python train.py --num_hidden_layers=26 --hidden_size=160 --num_attention_heads=2 --num_key_value_heads=1 --head_dim=64 --intermediate_size=640 --vocab_size=3455 --hidden_act="squared_relu" --norm="rmsnorm" --norm_place="pre" --norm_eps=1e-06 --positions="rope" --rope_theta=228000.0 --rope_fraction=0.75 --qk_norm=true --attn_scale=0.146 --bias="none" --tie_word_embeddings=false --parallel_block=false --extras=["capped logits"] --init="normal" --init_std_qkv=0.0427 --init_std_o=0.0 --init_std_up=0.0427 --init_std_down=0.0 --optimizer="adamw" --learning_rate=0.00367 --beta1=0.95 --beta2=0.99 --weight_decay=0.048 --lr_head=0.0136 --warmup_steps=232 --schedule="wsd" --decay_fraction=0.812 --decay_shape="pow" --final_lr_fraction=0.0 --batch_tokens=65536 --max_seq_len=512 --doc_mask=true --train_tokens=349800000 --max_steps=5338 --dataset="wikipedia_en"
Each number is 200 + 20 x the weight over its row's rms, rounded and kept within 0 to 999. Layers, rows and columns count from 0. The size before them is the row's rms in percent of the matrix's.

# layer 5 MLP up, 640x160, rms 0.107, rows 501-522, columns 0-159
047,186,182,208,189,219,206,204,221,178,210,205,171,218,234,218,200,206,230,199,222,225,217,182,203,198,196,234,173,217,230,201,210,177,206,215,240,234,185,190,195,212,205,186,193,185,215,202,186,173,190,174,203,197,189,192,187,227,202,203,218,124,185,195,199,183,206,187,197,187,185,214,204,228,168,167,181,201,191,191,212,235,231,211,225,176,177,208,206,193,201,209,167,205,178,209,173,214,212,246,209,205,191,187,190,198,193,192,199,213,143,170,183,198,175,171,183,174,216,201,243,196,220,180,214,234,183,178,174,222,237,186,218,175,227,220,226,199,190,214,226,233,183,200,185,185,228,182,204,182,205,223,198,188,189,174,199,195,237,197,181
125,209,176,194,181,206,184,216,199,214,211,186,224,178,238,211,200,167,197,177,194,244,219,170,165,209,204,225,177,213,225,202,193,200,210,199,194,223,213,173,181,220,225,233,227,230,241,207,169,192,225,196,182,183,180,188,166,205,215,188,226,172,218,223,187,216,210,159,171,197,178,207,202,222,177,206,188,221,171,170,233,240,213,217,211,194,179,205,182,181,226,203,175,220,196,214,200,208,173,193,204,184,205,182,209,179,179,203,174,195,219,170,184,202,169,208,183,201,179,224,237,220,222,233,227,203,198,188,194,203,212,201,210,193,214,186,186,221,208,212,202,250,233,212,181,167,211,197,196,244,239,215,218,169,205,204,204,208,204,186,219
039,210,199,179,192,194,189,162,231,218,194,213,189,230,251,183,193,236,220,174,230,209,213,160,184,237,203,160,177,219,216,203,222,190,183,228,248,214,174,172,219,212,173,195,206,196,194,198,186,194,198,160,182,191,187,191,196,208,207,204,213,163,225,210,181,198,215,204,198,216,186,175,193,229,168,183,219,208,163,174,201,223,229,231,234,203,183,213,201,180,235,176,199,179,176,164,161,216,172,213,201,210,246,204,222,194,212,185,191,218,198,196,204,209,184,181,189,188,202,184,233,185,225,218,207,221,201,163,160,190,243,187,204,188,197,185,215,211,204,202,192,180,189,174,212,193,178,201,187,193,216,195,210,190,212,179,207,184,191,213,217
041,205,176,179,164,206,223,190,177,215,210,216,191,213,216,214,184,201,242,192,198,215,220,182,204,187,196,196,181,214,215,183,191,205,182,229,215,214,195,196,204,220,197,198,196,204,236,193,186,184,181,176,186,228,174,156,217,186,214,206,217,198,188,219,199,194,170,215,193,223,171,191,166,220,191,170,230,205,227,160,225,242,220,214,240,188,179,168,193,192,209,197,180,211,181,223,164,202,210,223,207,227,202,168,191,176,175,226,188,227,224,232,195,219,213,201,173,202,210,196,205,224,197,221,197,223,185,157,176,196,276,191,184,166,238,200,205,220,208,179,204,216,171,183,196,190,222,179,185,197,207,196,199,177,197,189,213,220,204,229,188
110,242,159,200,219,220,205,231,196,156,230,195,191,246,193,220,192,154,203,209,216,216,185,204,206,171,218,206,189,217,218,202,229,221,196,194,210,211,216,217,202,216,188,234,179,225,183,185,183,229,195,187,166,184,189,185,198,211,166,200,209,176,175,209,182,163,239,182,173,196,209,217,195,211,210,200,188,196,234,194,204,191,209,187,205,216,189,161,212,212,235,143,181,193,183,193,147,172,199,203,221,190,214,221,202,209,194,190,202,194,217,210,194,200,175,138,211,202,196,218,203,225,219,219,212,203,177,209,181,196,205,221,166,236,222,205,217,182,172,182,187,225,172,200,186,209,217,177,199,197,228,201,217,184,197,200,211,192,206,200,232
131,175,222,176,182,230,252,206,226,196,164,199,164,212,190,256,235,206,252,181,206,195,191,210,209,195,219,183,200,223,205,239,231,153,182,225,213,205,229,212,212,203,166,229,216,176,227,205,226,197,207,198,177,215,191,180,209,221,196,190,199,168,207,191,181,186,204,174,170,201,225,220,208,224,198,199,192,213,189,195,204,206,218,209,216,209,219,189,202,179,205,170,186,171,202,209,155,204,210,220,174,215,243,216,224,198,169,220,188,204,209,179,199,228,198,193,181,203,198,178,200,208,218,160,207,216,205,210,197,207,202,169,176,199,192,170,230,218,200,229,195,193,147,202,223,164,186,188,205,201,189,181,201,197,198,198,186,182,212,183,211
167,219,194,163,209,224,244,178,173,199,210,238,209,233,210,185,222,199,225,232,182,205,193,183,188,223,190,193,188,210,230,200,225,186,154,215,210,233,200,209,217,197,184,205,207,168,255,195,229,192,184,183,215,208,176,216,204,204,219,173,171,148,179,193,180,184,235,187,185,175,190,194,168,226,192,194,168,192,214,184,245,194,218,201,227,202,200,173,193,181,208,174,191,208,199,220,181,185,170,223,214,207,225,187,191,203,220,206,190,207,221,208,180,233,225,230,215,196,217,188,239,213,182,202,229,218,204,201,175,211,214,219,203,207,195,196,219,207,187,207,232,197,208,186,197,188,201,207,161,217,211,222,225,169,205,184,212,170,193,186,162
060,204,199,198,202,193,239,197,210,185,181,189,191,211,216,224,247,195,246,169,202,237,199,161,179,210,215,165,174,199,223,196,222,201,174,214,208,231,184,187,214,218,169,203,190,195,230,208,202,181,208,170,198,209,201,147,166,202,226,196,227,186,200,215,191,179,186,203,187,223,184,181,207,231,192,174,211,184,213,202,200,222,226,231,191,155,178,193,195,201,213,179,193,183,196,217,192,228,189,216,193,196,194,181,220,188,198,210,199,204,211,218,182,224,145,228,183,176,222,189,236,188,218,209,219,228,186,194,164,191,240,187,214,185,247,225,233,211,214,197,227,192,204,198,209,196,200,155,199,210,206,206,212,181,221,197,216,172,195,206,168
105,196,211,156,225,199,181,209,218,210,202,232,208,210,199,196,199,201,198,213,171,204,163,183,183,242,216,225,220,209,235,203,200,183,186,178,242,229,193,226,225,207,200,199,172,199,193,219,185,194,189,174,200,204,204,199,193,212,198,216,196,179,192,207,156,187,220,202,232,180,186,204,169,208,226,191,193,192,157,203,201,168,215,203,166,214,186,184,185,190,206,180,152,167,223,234,185,173,208,228,153,227,204,211,205,188,147,202,180,223,206,194,208,203,209,175,211,194,182,172,235,219,209,178,217,176,185,198,191,221,218,197,201,214,227,202,210,210,187,176,214,188,229,197,185,174,194,166,211,204,177,224,223,189,224,168,215,220,252,202,196
053,181,192,167,207,228,236,184,223,203,170,176,184,245,232,213,225,232,244,192,225,214,204,173,213,195,210,186,162,217,204,228,208,175,190,216,204,236,203,201,218,217,194,206,187,193,202,197,178,192,217,181,172,196,151,172,196,199,207,202,192,170,207,202,214,216,212,210,172,195,185,179,221,202,187,167,199,181,218,154,213,221,198,197,193,180,187,180,164,166,235,153,166,194,179,207,177,214,205,218,189,216,188,213,193,174,163,192,183,231,198,197,205,213,186,221,178,193,194,188,215,213,228,205,217,194,185,176,178,223,230,203,203,177,198,201,232,196,203,221,202,223,206,174,184,208,209,172,201,178,198,207,227,170,231,191,220,227,216,207,170
119,198,162,181,212,212,238,180,184,210,199,213,204,214,186,211,228,203,226,205,200,207,176,200,207,203,220,224,215,218,186,190,201,167,204,215,209,203,204,219,200,189,190,241,202,192,224,230,202,190,198,188,194,174,208,175,211,207,232,176,196,195,184,208,187,203,184,207,177,199,178,148,213,229,199,206,170,233,167,159,221,195,212,230,212,207,210,227,190,206,202,171,153,220,203,183,183,199,173,207,203,219,203,174,218,204,209,191,212,245,206,158,168,256,218,197,200,207,209,141,231,201,209,184,213,225,198,170,164,221,211,177,171,180,171,193,247,208,200,198,210,220,171,181,185,190,223,176,220,194,217,223,183,210,186,199,207,192,201,200,195
138,185,234,190,201,217,214,200,239,196,148,194,174,224,192,221,234,224,211,210,210,197,166,210,194,210,173,198,203,200,203,205,211,161,198,248,202,222,183,208,209,194,186,235,197,174,197,187,184,169,182,171,158,222,215,181,185,182,191,193,239,189,192,217,200,174,205,198,165,202,237,208,224,196,200,203,206,218,222,184,238,199,195,207,194,203,215,178,210,176,241,180,200,182,187,230,154,229,196,209,198,172,199,187,191,153,199,216,170,224,209,192,193,222,176,204,198,184,214,171,202,184,220,207,202,212,188,208,163,223,189,187,226,219,204,173,233,219,187,198,176,227,196,192,211,212,232,171,158,196,216,180,207,167,213,198,184,217,215,207,208
042,212,173,196,198,208,212,189,218,199,178,197,220,205,241,272,204,198,227,212,204,210,187,190,200,217,207,195,188,210,221,204,212,177,200,256,221,209,202,194,231,206,183,207,209,190,204,194,167,197,172,178,189,172,188,190,174,188,209,200,220,175,217,215,233,178,228,197,200,216,207,159,192,221,201,173,212,215,209,183,238,211,219,196,202,154,183,189,210,196,218,169,197,192,155,196,171,192,169,213,212,220,173,193,185,190,206,223,191,222,206,176,174,234,193,210,155,179,229,216,243,190,195,199,228,204,177,185,170,182,250,193,198,196,206,209,207,200,200,187,188,198,204,166,186,208,206,187,183,192,217,199,205,150,201,168,221,202,209,225,183
118,218,165,194,167,212,226,202,207,221,182,197,177,228,238,208,208,198,213,175,181,195,177,185,156,177,197,183,185,220,194,200,183,197,203,217,208,213,188,215,188,187,225,213,191,212,239,179,191,230,210,177,201,186,161,174,211,220,203,178,213,185,214,179,209,157,191,183,206,195,217,161,181,226,199,169,197,216,176,176,249,229,213,228,200,179,188,195,181,178,207,190,200,213,195,184,199,200,215,209,227,223,227,201,176,208,222,188,196,230,235,152,205,215,196,211,175,205,203,175,246,198,220,210,207,181,178,156,198,205,217,181,201,200,235,189,211,210,168,157,207,230,183,206,163,207,193,185,158,191,187,218,191,195,205,176,215,196,199,185,184
057,201,222,175,185,211,210,199,180,205,211,209,182,232,238,216,226,193,237,205,170,217,211,159,199,205,228,194,176,206,216,205,244,186,169,216,208,223,214,181,242,203,173,234,181,182,221,208,214,205,179,179,162,223,203,165,190,196,225,211,206,176,193,214,212,196,211,201,178,197,193,174,214,238,192,191,219,186,215,189,221,205,241,207,191,155,195,180,199,217,216,181,186,182,197,226,149,230,201,211,228,204,196,202,229,193,159,162,186,220,178,173,214,216,180,193,186,168,205,207,216,214,192,195,220,230,195,187,166,186,223,171,231,213,223,179,220,198,178,201,208,196,196,194,206,215,230,185,192,204,177,235,203,184,205,170,209,210,222,206,192
144,201,207,175,164,188,182,203,173,166,173,177,179,199,204,213,204,217,211,187,203,209,194,189,186,220,184,188,205,236,226,173,208,178,143,187,189,207,196,206,188,214,199,203,216,211,208,187,192,180,178,182,175,206,203,180,180,183,225,215,183,176,236,201,220,180,196,177,210,199,183,174,190,199,163,204,171,186,192,191,208,232,213,246,231,194,162,200,193,214,199,167,184,186,164,203,201,234,207,203,250,230,213,192,180,202,170,190,183,190,186,179,215,235,189,220,201,190,217,189,224,218,198,208,214,241,209,198,192,228,242,207,179,221,208,239,195,251,200,196,235,228,217,175,205,203,200,169,171,205,201,194,218,194,219,170,224,218,203,197,183
068,176,218,208,169,208,233,198,203,202,188,219,183,247,196,247,226,233,221,176,208,225,175,182,171,225,203,198,214,215,184,217,205,158,197,221,214,227,217,197,200,220,178,190,225,225,189,201,185,169,229,190,203,190,212,215,154,199,226,182,232,159,169,216,202,179,200,210,190,215,236,193,212,245,208,202,186,181,178,187,224,210,206,224,189,213,200,206,216,191,234,204,225,207,200,220,199,238,181,223,168,205,194,217,217,204,167,228,188,223,179,194,217,198,195,221,204,188,192,207,195,219,206,191,209,263,170,178,177,183,221,178,185,171,179,226,216,187,178,198,212,183,190,210,193,185,208,169,168,199,187,219,186,183,203,198,177,211,211,203,198
133,206,208,165,185,235,210,200,208,181,195,221,195,203,210,225,226,183,218,204,240,193,200,172,211,184,220,217,162,228,190,201,213,222,180,240,217,231,203,196,211,244,175,176,208,199,201,176,226,213,205,200,171,191,210,215,202,184,201,215,208,217,170,212,197,159,237,214,193,207,205,211,210,209,195,197,200,185,180,211,199,216,196,201,188,200,184,211,220,228,215,165,197,185,191,223,188,165,188,209,206,225,216,205,241,220,187,196,166,199,192,210,209,198,178,150,161,225,218,207,192,222,192,195,215,219,181,191,184,182,243,160,186,159,225,189,219,196,171,196,157,221,212,188,209,235,233,203,207,192,173,210,213,176,175,195,213,226,212,166,170
145,197,211,152,177,226,224,176,221,221,178,194,157,227,192,232,235,218,212,181,233,232,196,198,231,218,219,189,220,209,175,210,192,184,191,237,236,202,190,205,189,202,227,224,239,190,233,209,196,228,165,209,208,230,201,181,177,198,185,195,199,198,174,226,184,206,189,189,169,213,186,217,215,186,179,188,190,190,205,220,182,230,171,209,216,207,190,167,177,198,218,202,163,199,180,166,170,185,216,210,165,220,206,208,207,171,201,184,211,204,240,201,223,201,209,187,187,207,209,240,217,205,226,209,216,200,214,193,193,216,222,191,174,209,195,215,205,216,234,186,213,190,169,199,168,164,219,177,201,198,162,196,211,176,188,202,209,183,176,227,222
059,203,205,183,172,221,223,228,220,187,206,241,187,245,205,239,228,206,218,196,215,202,191,170,184,201,202,185,188,228,218,212,236,195,167,224,226,230,191,203,214,194,206,223,170,196,215,221,178,194,206,157,178,211,211,158,204,186,212,227,200,168,215,214,211,187,206,199,186,219,180,182,189,241,164,169,214,195,195,195,212,218,227,201,203,182,194,199,184,215,219,155,171,176,185,191,141,198,187,215,210,216,209,187,186,202,208,192,200,231,211,192,212,208,185,205,184,181,243,225,240,188,211,192,228,210,180,184,187,199,246,200,211,217,218,199,237,216,212,195,193,200,211,168,191,229,195,165,193,187,194,225,210,189,215,178,220,194,188,226,199
048,208,216,170,171,225,252,185,212,182,219,198,211,199,221,216,233,204,248,179,232,203,208,162,180,191,192,178,174,214,206,209,205,209,198,223,249,199,190,184,209,233,179,201,193,189,206,221,197,163,194,197,163,177,211,172,184,205,233,207,202,180,187,200,219,192,214,194,196,234,180,156,218,225,192,158,199,200,190,160,204,206,194,239,211,189,202,173,202,206,215,191,188,177,164,203,167,215,170,234,182,214,197,186,200,204,227,181,188,220,192,227,193,248,181,198,179,183,213,193,211,201,193,203,210,219,212,175,167,205,239,196,189,178,187,206,232,213,212,208,201,220,197,179,203,209,221,175,189,197,216,215,222,179,184,176,212,205,230,170,197
115,188,182,198,205,198,206,183,209,181,207,223,204,195,207,211,181,213,218,155,188,223,207,181,200,228,191,176,203,223,193,188,190,161,198,216,202,203,236,162,207,226,200,209,209,201,197,210,182,174,221,183,229,189,207,204,169,186,211,209,236,192,208,199,222,191,195,205,221,234,195,175,190,198,209,198,220,210,165,172,225,241,229,217,192,197,190,198,192,210,257,210,148,203,187,230,191,211,205,200,233,198,191,171,214,191,181,181,208,229,191,212,209,221,190,231,140,190,245,202,203,215,173,232,223,230,182,165,199,191,217,144,180,211,204,193,202,223,216,206,186,200,206,199,216,170,225,193,212,211,191,190,216,203,219,216,185,217,183,222,156
# layer 5 MLP down (transposed), 640x160, rms 0.0945, rows 501-522, columns 0-159
036,236,199,226,169,174,190,217,200,193,224,179,189,177,224,191,187,199,178,227,194,184,204,211,195,157,193,208,208,216,207,194,203,203,229,224,175,204,213,184,170,206,176,205,178,245,211,186,192,197,205,181,200,222,215,186,200,169,214,195,215,217,203,241,192,204,179,189,177,208,205,222,225,199,181,222,165,191,212,208,193,176,193,220,204,186,192,198,190,216,208,241,194,214,214,184,162,181,222,181,212,193,164,218,198,201,227,172,184,181,183,161,217,182,197,187,214,232,180,230,205,240,187,207,240,194,239,192,166,202,229,214,197,177,196,231,164,195,243,220,183,220,198,167,181,238,199,207,207,214,188,179,190,196,165,198,208,206,177,186,246
127,192,199,230,238,201,204,229,216,203,215,243,212,229,187,222,170,187,202,188,189,205,189,197,174,234,181,213,170,218,201,188,217,234,251,195,196,222,223,209,204,202,200,191,206,190,208,231,174,191,190,209,189,195,188,193,183,168,178,195,206,220,179,237,168,256,197,210,183,181,207,238,219,228,183,219,187,204,221,176,228,186,215,222,192,178,186,200,201,211,224,210,182,165,212,183,250,221,199,202,219,220,208,215,198,224,210,207,171,157,198,222,183,200,223,213,212,214,189,195,182,249,167,191,203,193,189,200,179,165,196,212,204,223,202,178,169,182,197,199,201,228,209,211,208,194,179,217,232,190,181,197,190,161,167,197,222,206,178,192,190
022,190,214,222,203,189,204,236,194,205,206,232,222,201,237,203,187,166,190,201,224,222,203,244,213,194,210,187,171,179,215,223,191,190,225,154,177,199,175,203,192,218,253,219,219,168,191,188,183,202,196,243,212,161,218,199,194,213,215,190,197,206,215,169,208,228,227,202,192,208,223,204,189,228,186,220,220,212,223,193,194,183,181,193,230,214,187,199,221,220,182,201,192,212,216,205,306,232,187,206,219,202,196,209,193,199,207,207,210,185,193,195,190,184,209,197,194,179,210,192,219,200,212,183,207,223,199,217,197,194,172,215,182,170,211,189,192,203,212,190,213,219,173,182,221,201,187,214,189,229,175,227,205,225,170,235,186,176,207,219,219
012,189,228,195,216,180,195,206,216,188,216,212,208,218,183,185,243,187,173,180,198,181,204,250,208,212,242,210,203,187,190,158,233,203,222,223,193,172,179,239,179,159,217,182,210,189,201,212,221,215,192,223,240,149,204,182,222,216,204,213,217,223,199,183,232,209,182,200,178,190,193,206,202,204,219,231,208,182,214,195,216,219,191,188,185,165,217,245,196,204,239,196,203,183,201,194,192,179,241,202,169,165,227,217,214,212,207,202,234,174,232,200,229,192,179,186,200,228,193,203,207,225,191,197,206,206,221,205,204,190,187,239,209,206,232,212,169,172,184,199,206,179,208,196,201,193,189,214,186,179,191,214,231,197,169,209,181,168,187,163,202
113,180,179,213,208,180,185,208,224,215,199,214,219,206,187,194,190,209,125,199,193,192,189,183,200,233,202,212,232,179,174,199,185,210,196,169,224,191,195,201,159,203,199,208,169,179,189,185,196,173,207,156,222,181,187,216,216,220,195,204,232,177,185,194,215,208,174,213,209,195,211,191,165,252,221,224,219,201,203,177,188,205,181,190,205,200,215,239,204,209,191,209,208,182,200,200,214,159,198,206,202,228,202,197,201,215,202,200,226,200,176,202,220,203,233,226,222,181,209,215,189,211,266,213,185,210,164,226,215,210,198,219,189,226,210,204,205,209,230,187,230,218,203,204,205,183,186,177,231,225,171,195,215,191,171,208,194,157,237,157,191
138,195,204,209,192,165,198,245,177,231,182,213,195,199,203,215,214,193,197,208,182,209,187,215,222,194,210,198,179,168,188,205,222,205,202,221,166,161,172,226,211,222,189,181,233,199,199,204,175,176,222,198,202,184,242,205,218,218,178,200,191,214,174,205,207,209,213,181,195,194,216,232,210,179,224,231,232,210,238,195,208,205,174,198,191,255,208,197,215,161,224,235,223,205,230,233,179,214,151,165,222,199,155,194,210,215,194,178,184,202,176,199,169,202,192,182,180,214,195,211,194,208,170,191,171,186,203,204,207,228,190,209,162,215,196,215,210,249,180,198,183,246,216,204,209,193,209,233,186,184,193,202,212,203,204,218,221,203,182,197,178
150,225,178,223,238,244,189,192,214,202,175,191,217,190,199,216,184,195,182,197,165,183,208,197,196,198,190,190,160,193,185,206,220,200,203,226,216,211,206,202,147,200,218,180,207,191,177,188,269,195,232,208,231,222,211,237,207,199,194,214,176,162,190,210,184,212,172,217,204,182,192,213,205,177,221,197,185,221,204,208,214,226,185,182,238,211,171,175,202,220,176,175,202,178,184,199,171,204,221,228,195,234,188,207,190,207,207,169,204,203,208,216,180,223,185,183,188,219,190,192,205,216,183,171,247,194,222,197,221,229,208,201,209,211,186,200,140,177,196,180,193,152,175,198,159,179,183,182,218,192,208,222,183,187,203,202,216,212,188,213,200
039,184,193,166,195,214,172,153,222,239,229,180,186,196,181,213,181,230,196,205,226,185,218,206,185,215,239,217,208,223,188,200,190,174,173,185,210,228,189,186,165,211,210,237,219,198,177,193,209,195,156,181,177,200,208,213,189,203,184,189,254,180,241,181,195,202,188,207,185,216,195,161,207,181,180,180,218,210,201,219,204,177,211,204,180,207,190,172,192,230,230,198,176,207,158,209,186,195,193,239,232,220,211,217,196,185,201,219,220,233,238,179,206,210,166,204,199,188,210,212,211,187,213,241,208,207,202,222,195,207,220,177,189,191,196,208,166,222,212,177,225,177,188,217,168,189,230,206,166,212,216,218,216,210,220,180,213,200,214,222,185
112,226,221,220,207,199,207,230,203,202,180,191,190,204,158,196,178,206,158,188,209,191,205,217,197,188,198,240,179,198,174,213,201,203,199,101,192,134,173,212,183,204,187,210,204,217,216,198,198,201,211,181,182,219,209,221,225,195,184,211,199,194,196,212,209,181,173,201,189,215,235,211,193,227,217,199,186,201,223,222,219,217,195,194,190,215,158,187,224,213,176,202,182,206,183,181,179,200,215,228,193,195,219,208,175,220,223,218,224,187,215,208,208,186,195,215,224,184,185,196,186,195,202,205,172,205,180,205,196,211,175,188,207,264,219,207,167,187,223,193,198,211,192,181,168,225,176,166,187,215,233,223,219,199,173,186,213,202,208,173,180
033,211,186,184,200,204,180,199,184,202,231,157,230,197,242,202,165,223,163,201,207,199,180,208,238,195,174,222,180,209,161,214,190,218,210,171,194,214,217,207,203,189,205,232,171,225,168,202,217,226,205,204,215,196,217,198,216,164,197,189,178,229,210,196,173,203,218,219,244,217,184,227,204,167,197,172,217,167,236,186,190,172,185,208,181,176,198,181,205,220,200,200,217,187,179,182,172,181,204,226,189,159,172,219,166,227,183,207,235,167,180,193,183,187,188,188,188,234,205,212,179,194,173,186,195,205,169,175,225,189,202,164,192,197,218,181,203,181,217,186,184,204,236,202,196,220,223,205,238,199,195,200,222,217,199,209,186,221,169,192,194
127,201,198,221,228,177,157,180,217,181,218,178,221,216,190,181,156,194,172,194,193,187,209,165,210,218,199,209,211,208,169,223,186,220,190,192,166,236,213,225,187,204,168,204,181,195,192,227,198,166,224,236,199,194,204,211,218,208,211,202,213,174,228,200,223,203,199,175,225,171,198,169,204,201,209,227,198,197,195,179,193,186,204,216,207,196,248,200,194,239,213,192,211,200,164,224,210,191,174,181,220,199,173,196,156,216,186,203,216,188,182,187,221,175,195,196,205,192,137,240,227,213,214,201,222,187,215,206,230,205,183,216,222,201,209,213,180,201,224,212,182,209,196,236,193,196,175,177,217,204,224,174,235,211,183,202,203,216,173,252,191
138,186,209,232,213,196,178,217,162,179,199,178,182,166,191,180,181,185,193,214,169,195,209,204,231,236,216,196,185,187,184,208,198,209,209,155,151,222,221,194,189,223,188,158,200,165,184,194,179,213,180,182,202,192,199,225,205,203,188,201,196,195,218,233,242,170,193,196,198,192,174,186,229,166,221,203,209,212,260,172,187,209,204,174,221,190,193,203,217,189,206,236,207,198,210,169,225,198,203,188,190,206,182,198,194,205,170,181,196,175,165,213,165,233,187,222,190,157,216,207,196,163,200,179,205,213,171,208,225,158,204,161,222,218,195,192,170,164,179,199,169,187,190,234,187,201,193,216,186,213,198,196,198,213,198,194,202,191,219,194,202
022,199,190,218,171,186,191,221,214,217,182,190,191,192,202,204,197,222,189,208,181,204,213,229,215,186,185,199,217,211,176,210,180,217,226,227,205,183,174,227,178,229,218,197,179,163,189,187,213,243,211,214,229,231,128,202,212,221,223,178,218,198,181,173,211,205,167,210,167,204,188,198,187,211,168,220,202,182,214,195,199,228,172,211,208,159,161,211,214,219,176,208,209,193,202,166,214,215,216,194,135,202,199,207,207,220,215,191,160,197,213,184,199,169,216,214,210,197,183,210,195,172,195,198,198,172,182,192,201,176,206,189,206,161,198,225,170,181,214,180,195,160,218,182,209,228,226,212,209,237,174,182,216,186,191,188,202,199,226,200,174
134,185,177,200,186,199,183,205,188,199,196,174,194,203,224,186,188,186,196,176,201,178,135,175,218,192,195,195,199,191,196,205,192,191,255,187,215,162,159,209,158,181,189,192,179,204,214,236,151,219,229,213,208,199,214,192,184,222,205,207,194,216,209,189,184,243,222,171,212,188,209,211,167,197,198,233,198,210,230,211,196,213,234,224,221,171,203,224,193,196,164,210,222,198,226,188,191,202,186,206,195,202,234,183,205,223,226,179,211,192,205,177,172,185,195,210,230,215,209,202,164,184,212,169,176,202,177,212,192,173,208,186,198,214,223,199,164,207,196,198,210,208,175,225,173,200,191,244,196,205,204,185,191,252,207,201,208,230,168,192,165
041,222,166,191,186,187,203,196,180,149,222,186,169,216,187,179,201,211,211,211,185,171,199,225,172,203,189,201,158,172,213,207,171,198,233,198,202,195,202,227,231,194,202,162,171,195,186,189,182,231,210,192,180,207,222,224,224,206,185,180,218,251,192,160,187,199,157,222,172,185,221,220,201,178,196,217,220,222,182,186,169,203,186,207,165,238,224,209,196,206,175,186,161,238,204,193,223,186,186,190,212,196,202,234,186,212,216,171,195,208,181,210,197,203,194,200,201,200,206,210,202,234,207,200,197,195,212,244,218,211,168,202,199,188,165,197,205,210,199,220,180,174,210,198,159,215,215,248,198,194,198,186,175,192,223,207,198,203,172,220,169
151,199,202,192,159,190,203,197,220,204,193,199,190,219,197,166,226,202,224,205,186,241,183,192,215,236,210,165,210,210,218,200,195,222,231,210,215,204,181,227,191,197,181,208,226,180,195,198,157,183,171,224,214,182,193,186,180,209,198,196,226,157,247,203,196,201,193,151,190,206,193,223,228,172,204,195,215,214,202,185,226,188,188,226,200,210,211,207,172,204,192,206,218,177,223,182,224,227,209,204,212,220,215,174,202,203,200,202,230,165,197,180,189,203,178,215,208,147,222,194,189,224,211,191,232,161,217,204,153,173,180,176,169,242,230,232,211,212,214,169,188,219,179,202,197,173,211,178,172,198,195,193,214,205,231,204,206,171,180,189,212
056,219,226,189,221,188,189,202,228,206,190,201,219,204,215,218,203,201,208,200,202,244,134,186,224,223,190,194,213,192,270,215,176,178,203,214,196,194,176,158,179,196,214,191,190,187,198,210,183,212,213,206,193,195,182,167,173,174,205,193,250,204,220,245,200,217,186,212,202,214,214,205,215,217,188,207,196,207,223,202,239,210,187,193,169,179,198,209,197,174,204,247,196,193,238,197,207,186,212,201,202,195,188,198,204,196,172,226,201,201,216,231,200,219,183,163,195,188,176,224,195,163,219,167,221,202,187,182,180,192,205,189,195,217,212,200,205,200,174,175,172,213,234,249,184,208,158,197,181,216,164,174,223,211,216,198,200,217,182,213,205
133,200,219,175,202,203,174,237,200,227,222,215,194,177,204,227,170,204,173,179,199,206,204,220,237,215,193,180,212,198,178,202,172,218,227,195,206,199,243,205,192,198,210,219,224,194,209,174,175,237,225,189,221,195,208,191,214,228,209,201,190,184,179,209,193,190,207,174,177,207,216,234,189,159,205,160,245,218,212,219,179,201,209,219,196,213,222,170,230,178,201,180,234,211,182,212,202,205,205,193,191,215,210,183,151,202,218,210,232,187,218,190,186,197,204,194,212,235,234,187,202,200,198,201,205,215,225,175,211,210,212,196,216,232,176,144,191,184,183,197,198,196,241,199,168,230,171,204,170,179,165,207,181,176,209,186,204,195,234,186,238
151,189,193,195,213,177,190,214,195,207,191,203,237,174,196,205,196,222,193,209,182,190,226,203,213,230,178,221,209,194,173,190,178,189,206,221,178,190,239,200,179,217,181,202,207,233,215,190,182,183,185,217,197,230,200,210,199,177,243,237,185,191,198,222,177,203,227,204,225,184,190,184,207,268,194,188,200,195,194,188,232,173,197,208,186,202,187,199,248,192,217,216,229,205,186,203,207,207,242,210,224,210,185,201,221,231,189,205,181,205,238,173,204,226,221,189,159,181,195,236,193,212,183,189,233,192,212,177,199,212,193,215,175,237,195,209,162,230,231,168,194,235,159,189,212,193,215,192,196,210,182,158,211,215,179,203,181,168,217,221,191
043,203,186,227,226,192,172,193,194,149,193,174,188,208,167,169,197,182,191,213,208,212,194,203,205,192,189,212,196,197,218,156,147,197,190,188,177,212,193,205,212,204,214,166,190,213,229,169,193,166,230,205,200,170,213,202,219,182,210,218,203,253,225,163,187,228,197,226,181,192,227,195,210,187,205,214,230,227,203,202,210,191,190,219,178,216,200,196,184,185,216,184,233,204,204,187,177,175,197,175,208,194,181,164,200,209,196,234,200,215,202,213,181,225,224,182,182,199,252,198,215,222,182,192,223,172,214,222,207,216,229,228,150,205,198,214,210,198,214,215,202,220,158,179,177,191,216,196,174,228,189,172,171,223,191,226,199,210,186,211,218
048,211,204,193,207,192,153,164,177,209,232,181,202,229,169,197,196,217,197,178,203,184,183,240,202,198,231,196,214,191,215,205,209,163,168,186,198,181,219,188,206,185,217,194,180,196,174,173,188,200,202,229,201,201,214,195,182,189,228,165,235,206,234,193,223,227,204,207,232,186,198,199,203,156,246,189,201,193,188,244,240,212,179,196,196,214,203,198,162,208,188,206,186,166,223,219,208,206,196,189,219,190,203,188,172,183,200,208,230,213,195,265,183,188,209,165,185,209,202,205,184,182,186,226,172,201,201,199,201,242,155,181,188,182,186,182,212,225,210,207,211,197,214,222,185,199,219,184,194,185,190,202,197,228,203,233,203,230,165,172,216
122,195,213,197,171,176,174,216,189,173,204,177,230,201,212,198,212,162,163,240,190,185,163,211,207,185,183,179,161,189,192,195,179,216,192,170,213,205,197,179,217,201,190,163,161,223,176,187,200,183,186,214,156,229,182,189,208,187,205,204,213,214,217,233,215,221,219,219,194,187,236,191,222,216,204,215,201,169,207,187,215,206,176,214,196,227,202,200,236,196,175,196,227,197,222,197,236,214,192,171,193,174,238,181,174,246,212,200,189,178,184,218,186,184,209,213,243,228,190,171,176,194,218,179,196,229,209,202,195,192,179,243,221,200,178,226,191,183,207,172,196,221,197,186,205,225,190,226,222,192,217,204,220,193,185,183,235,198,205,170,209